{"d_mlp": 1536, "tie_embeddings": false, "beta2": 0.99, "weight_decay": 0.05, "doc_mask": true, "dataset": "wikipedia_en"}
Each number is 128 + 24 x the weight over the matrix's rms, rounded and kept within 0 to 255. Layers, rows and columns count from 0. Numbers have three digits each.

# up: layer 4 MLP up, 1536x384, rms 0.267, rows 346-401, columns 352-383
# down: layer 4 MLP down (transposed), 1536x384, rms 0.253, rows 346-401, columns 352-383
# gate: layer 4 MLP gate, 1536x384, rms 0.257, rows 347-402, columns 352-383
up346:150099122111144124150126124119098137097151120134148120115077174097168124102137142143148158111117
down346:131113169131086128106154147135133115119104111101098130096166147092153115127155129121150109117144
gate347:119157167105073120164110180149160130132117105091115131103170152115119124109130127132144151139170
up347:174125128110144105150128123156133101183128158122148177153123113118101129166151109119112126114093
down347:169080131105137135140176153126129121139128168108123117127112113154137139154085133152145121121133
gate348:116145119118125093139143120135133154104127133127138130102103128161121099144136132121132148136138
up348:117167126167098157062125113100134151149174111117142135111130119094118138140083141156128101131097
down348:161144088157118083143137115095107180152128111141111174146128111126109132122098126140094139107121
gate349:114102154155084096086149096104156107116105133133120116126089130084128106173168155134142139121121
up349:153165102145157145135117102149113145140145081124104129191142130080076132110098121116081149116238
down349:100151134093115138136107059151091124134145121133144171133138148107124101076088119138120085146106
gate350:140131143130091146109164146144122119146160149184114117168112172144168109116128106195150133129148
up350:140143095123124110145105143129147085160145127105129163119126166152152106122161149156149152122127
down350:090110166120122135139128164077121116132134138127124095133150125138142096136157097129111148102137
gate351:137132129140107147144075131095170130152140153125099100173118120123138119117087140126123119131115
up351:146125104177128144162134151134128125128160145122114154135152131168143163137142086107104150096113
down351:120087141133158103125105104134098104118135126145152140118145122112137117100130130133104148133149
gate352:072141127098129157118110094132128053126138137161134137133110117132140128124125124125113129144119
up352:132142161135162098083145108112142160136128116135149197113140105081120160158139105121094128151171
down352:130157108155122173116138134140122143097120130141108110138131105110134095099167143135161146105108
gate353:139133120160137141151082112085119128133132118119096165103172093076135151161103127097148162111138
up353:152139158173152136131122132109125141143170094103198164101094105128156133097110129096115160122105
down353:133102104088148131145121134110132130129109118153107115115128151144097146127140171130123122075153
gate354:169120115133129156146129086096147141166138162094130178113142106121147140123143107138138124122111
up354:139085125134101163115116103122136150078130099127107114102165090153161106114155109107140162121098
down354:137094121135104158082129144135134155142137175102160115124137159142100126140103140140142124159096
gate355:152112110154131145126125094158093131118136102112146091093106108129130136112166118120147112110097
up355:180099117093156133133097171114130142096132141084194105152184116152148186129125140120147123078155
down355:124173152134113211103148149126108106091151157141132130129142150165109108145128120170134078082142
gate356:103187129098110116124140137176146139124130136144119139186136146109110159093185084113120152122105
up356:095127138093135154126081153108179120103147138131144090131117110134148094085093181130073145118137
down356:132110157142130180137169133132162157156142124103109127110104127099136089114124124126150165118095
gate357:133135111099073158104166132102105152118139133142088154093123094140130146133159104167100158164161
up357:103122136110105174177150109125137156151157125086106131122164119170126151158147201092128116164133
down357:154129165144148127150133119151150141142164086140132115142159111149112130152132135157152136161166
gate358:152097142120128100149114066152090152120165105104125103116108150122135122182111136139131158130135
up358:116122131085123171126132084159107155122131135115172107126084107122098091130128142128079121120129
down358:085131100120136096093138126119128166153137131189151105142137091096107125130117126087111151111133
gate359:156108176121156111136107105159120150123130098172140162133070152121110148133124124149123157135117
up359:107125138145126113104118123113134109149133132130165117142109163083104125104106079125158054084092
down359:144161118099138123150156116115122075144141119137141156117149106094160137126173157164157153136116
gate360:188135120140111098123140150113115145149138078135126138144154134098123132108139115162170140112114
up360:163114115141180093105120123145073107149084089163086114096136142129089145120107107119108119131124
down360:112144090213166138163132116156104142130132106112142089144171125133107148158127158161127161082125
gate361:152154076110127163107155113142122143139169132171129126138188144125135113137132120148093123124120
up361:137105111119142097127138142133114151136119141146080135139148143091142079132151135151173124131114
down361:140159160113113139140146133085144106105109141149102137174104145116161121166131123111146170137081
gate362:141163167129051107068089203141125119133152155120106117147132150130136124136146140096114120121092
up362:111104071062098109144172135125124108156074119131102148116135135114112132105130109138171138106163
down362:139137116198131116122158147135153128099130174180150117098128105157097105154103134167135111163114
gate363:134142115167105115099112099163123153149134126118127120185099115127107140129136114099102099129129
up363:158121118146107116111148171108134123111156104125103113103124090097149102108185109082113165106155
down363:127110129156125147146165148140133143146130113088113174153130142102185186111140117092107119114141
gate364:114126090155085127130168121109092116133129107136113111151102091130159110133109106120128124094100
up364:129157137153142094159148110146110119129158117083109168140069153100103097113111108122107073145105
down364:133102112144123150170129102130107113159091091125136154100155123161138172143120129134092149142104
gate365:166122132126144141140113132157141102117109143134125100142146116112113125128116156114141148142116
up365:112178089112125113112125128131131101148124117101139124131166148107106139170079120157143101122139
down365:084147087128102095135096136119138132169097110153148139120112150168113108153148133107103112148100
gate366:136133138114146111098095126148156107132186137116112145142093117171130114119132102134150096168082
up366:087169130102149113142131119125123114136163118131135132102083136128124152129130119146150094164136
down366:111129124097123123109134129153170121071125138093092093152131105142097114127155105128150128144112
gate367:099171121122137091145120157154108115172134118141144099144111178130149099130108148135115105138111
up367:123124154157102149135101140132174103127135099092134110119160185095150125142120135128125110126078
down367:158122114094145124144110130144109120104150139167135118090163122172124143136115131101139082178109
gate368:113149156127136183162132136113138105103099094133159150125122141108120173130134196099085076104114
up368:114117165167100148119124108127154128135176119098141112132155164107124152110129164121116119116115
down368:116151115104149097138156173100133091156126121090165115132136148149140137121112158147130135146137
gate369:122143180128130112130111103162124146137072168123107141114124106119139115161071128081126140125112
up369:101172125136082110130105159140177110137172138115113108128145110132149149149155141109122134147147
down369:177109135100110095089139091164146146127125156145142115145116128166134147131149124102104129119111
gate370:139119137134104103138117093171135105135141126067116144152154142104134181142117130140132124136172
up370:132168175094127113146071141153118122087142139120115102131131126103121085135111132108159150158136
down370:080130125144168114133102137133129124130159146072160161130176157118118107101125156165165115107126
gate371:145121135051100099149153138133142085108182122152123152145122129137163114111092102139167143089107
up371:138162117107135127163118092132158168155119147094093174123154101183134136118125149140183128141133
down371:137147128116125123139162167123146130134117132148127166151101141126137133131122148144106144127090
gate372:173107153120083122134154120154174123153087155109136123165118131132117121138116150126139139139114
up372:111114126116118136121160075099195119131132134099187129139159156113097111088130131157143103159149
down372:182135114105130108126140105112115127147111149123150126105149086133088099127136099128146112158113
gate373:163140122133155076130123142138104159129111116135103167169117147106126175142179122126101163086170
up373:127127112109168117111091156184114139118129111184140156152132085092125135169169134128128161113118
down373:145102140119156123125132159161148095107131114192096124119156145080095159138117152127110118122127
gate374:133112189125120164168106164077134101171112155061134105141111129137132133150134139127109143150131
up374:141164151146151169159148145165113136145115120127129140134141151125147134067095152080125139135160
down374:132145107126154133137106140162126137140107133150109095161087124141131111161121104144080097177102
gate375:076110180161127109183161158139144137123124167159154102124074123121125152128131148137138119084127
up375:133113113118111149168145150138121143137109145148141100131097136147118113100130113111156152137110
down375:105112133116112144084112152126119123144097123117117172161156129139099138143139133104133088107152
gate376:133109107106137137153151093149120105136127107141124172089133165167111113139132138133111121130172
up376:163088106123129199159134133157182110153161093169195181115114137119108108169077098115099100118149
down376:136154122093154163104111152134138096127114118188114145170141103095119167145086126113086182106115
gate377:153116126127144119114161114104157129130144092140125141159101140139119129073120135108159125117132
up377:109114113126149093128145112112137111157122106148126140102113149113101138138118128134144147115119
down377:091131176150155119120170159120115072166143170134117164154087140160105117168140117101193113122112
gate378:105151148156146092119127144091120144178134096113148139128124095125163105112109173115151150104132
up378:139124152144136140088154147116097104103093123120169091125126094153099100163114128116117115094135
down378:149144126155109132129130143132138126107151161111138155108162114119191154103167158130102106128147
gate379:116088133090124132100124136130144087147115116146139160106123088150132147161084130132110154130135
up379:122125170101108145091179132086142177092119127099108092112080153103155142115118124145114158136148
down379:126143109145113063117151146136145117134111105174146116134079134116140137127114142166147133146093
gate380:131113123136130134122105143143112165153134114125116135159082103120110135132096114103154124181124
up380:085101136137170106178131124142123123114131153141192122135085089159104105137076128171136137111135
down380:132126116151151119098113113135174167122131153091117093126139130135118109146137123116135101131096
gate381:113097150145161097111118130145107126124124137098146111159098156100157082131186123120123133104104
up381:137104141123105126165100117130176090154097092107116092136141121128086145153120161117099124117132
down381:164143124092160139126131127074154137152119138109096124080104132142127113182118134144154143088136
gate382:135092108142116114090113117130112145161134096126129124131112095121080118118107103092086147128145
up382:092166103158103138142132078092129098126126098126132135139110125108130121117125092152135108128102
down382:176164109134155149116126087112075127119124126141151095097132132139127154105155092155175073123124
gate383:143150189130076148136162144091113120137102088139119136153138160121109133142149134169117134193108
up383:156102103092109174117119117104142147098121142101176128158133097118122142161104129116092114098120
down383:168145142119157107099171118120132134170114123073126138111175119111119089122136167172090100160147
gate384:124135128119103131140113108145104100142126150129121134147182170119126123158131122166099117124128
up384:115153111113150122145103116126141109114127097126086129133092160116146143125123157149156113129130
down384:148086131142108109123105181135127140069154132147148117102101083132132129143086110122093134159116
gate385:147127119158153140135136134136098097143137114137117175182134135085123154141119118115121146120146
up385:096128162125072132134111132141119138106157129095140113109172126128118127123151175157118113105086
down385:164173087123126148134083109157119138187135088156079137116137106133084184150119104070126114106141
gate386:162097124107080159113139129093120129130128159088119079101114162113167167104150099098161160154145
up386:154111101112106120147152082119102139141149108136122116140161087100132116119171113152126121114113
down386:119125146124103114093150128104142128133126073126116088065138160147118128141115123137092141148160
gate387:157138147109168160090144123108109150130092127176142123123131094186172099153100129147143123108137
up387:079128128129137099140140149170118138131162075134136071101133090133127168129118116131101102135146
down387:091139139145093120112167137107118164158135160141119169155124113140113128148137158173113117111111
gate388:169150137109145104095094138154118150141152126111126134124130132071138113131158147139147138125170
up388:150101093134152142104161128119140130138148118134127119118155135101123106121135108117093063145140
down388:168194132120121134122076132118151100097117141107141115092168164104159094157100104132094143137170
gate389:152067136173110149128132134121173125109103150144098171143102142145140139132115126099162110099137
up389:123131150070121110132157142136181168123149172161101166194142207139114151105090160125133071139152
down389:103105174152156111170120122118111108181125142175135092135153090122107110161165121124135131115150
gate390:155113133121127165084121110144136098129102128097136139136108131109150121160159104106133146132113
up390:111127096106087120117123115140142138164132143119116113126124109118102128101140114130124118129152
down390:123112109142081099137097123105079123093119103144129115136100172125104123139128104089112109109151
gate391:143136118083096115147144165110099160139107116105118104080114125109129133115148119107090124131116
up391:154122139133105144092123131132110100173102149093139149137141165162108137150166144105108130119127
down391:149164166126093079113152150159112113125110170102110144131158155107109158132152129104128108107151
gate392:140155144144098165159126147129136101128139128117107113099108134131186141099118120133160132136130
up392:132134123177117104136154166114104118124160157141140119147122139165116113147119088161133111133118
down392:130161114139117131126153115125106137114124094127126128091116109111128180143161158137095165147172
gate393:091136127112138149126132155115132110145103081107099124128157148130167142132072134108157137191112
up393:093118156153145089120090120137175126098128160142119125094136168121060146137121149080135075099136
down393:153132136139108128147145127129137117146111106118119120120153141135123129206151195069143114174101
gate394:162125098139141093114148092156136091118105119135130118087083142135163112094123112125127140075098
up394:140109145103157107128070102141132104074141134091056124130146102147118133106130111119118159105128
down394:112142100077119153105114021140169119148153152157149157084129109111136152095128117149126091140118
gate395:111086141150135169114122123148097150108122140096129113130111120077086121115125085128117112147178
up395:126111151129109147138136119146168115141117120123142158116144132148144109163136136130153066165065
down395:134114091121115145155110138158101131142162137122132176104110087131135155140078131117132146135130
gate396:125103122104116143136104116180096098174159119134136083112107118160119097117118109118162114153126
up396:129096144055106117154103126136123112136113141099157147160133114127133122108135126157153161106120
down396:179131144121143121144169153121084158120129179112134123130152175137122147139110110147168128131192
gate397:108126121156175133147114126161109172156115113101137170128142120127136126109112175122105129108110
up397:148164105125151131106113136135137107148148138130127183147106123123098128075131103129089126128113
down397:125148075077163084120181118121126102135173152138114152129087146128170108163137095143128151050119
gate398:100149161108143164188128158108124063108133110129126161135116130169168122119096088066143132119110
up398:143155136137128131119131104122131136115113141101112123176123134153150110167164115107125106123128
down398:078131148129085120150070144163127138153131126107124113129113104142082106140159103177144069090120
gate399:151123117132082129113119160104115148123109114104150133141132117119109088148146103151109114177134
up399:063143065119152082120125107126129117106138148091145173140158104146093107139129134132156169159108
down399:123118167133078176139112151152165130133157075122106144104139141142118155129154129116072098125119
gate400:128112135113174106144188146084138126146129124140130171115149099107172115114124122127148114125087
up400:165112135134142153164104148180117131117085144107110135109110131127137188102116132138124135124165
down400:126116137134145090146057127122131127098125152165142104119163115138130164120119122109090146115119
gate401:132143146149150163158097113147128131130114125140105098193109113135091118150133134117096142118171
up401:137101134142069160138158144151151124154122133135119031199111132106100201169182143158119118137173
down401:133116170101109152124143105110136105159157141129105144127145159123116151131101115100114127146136
gate402:177132104140079109106106120111128091164193088112111148142119101105115118110129119166100115139132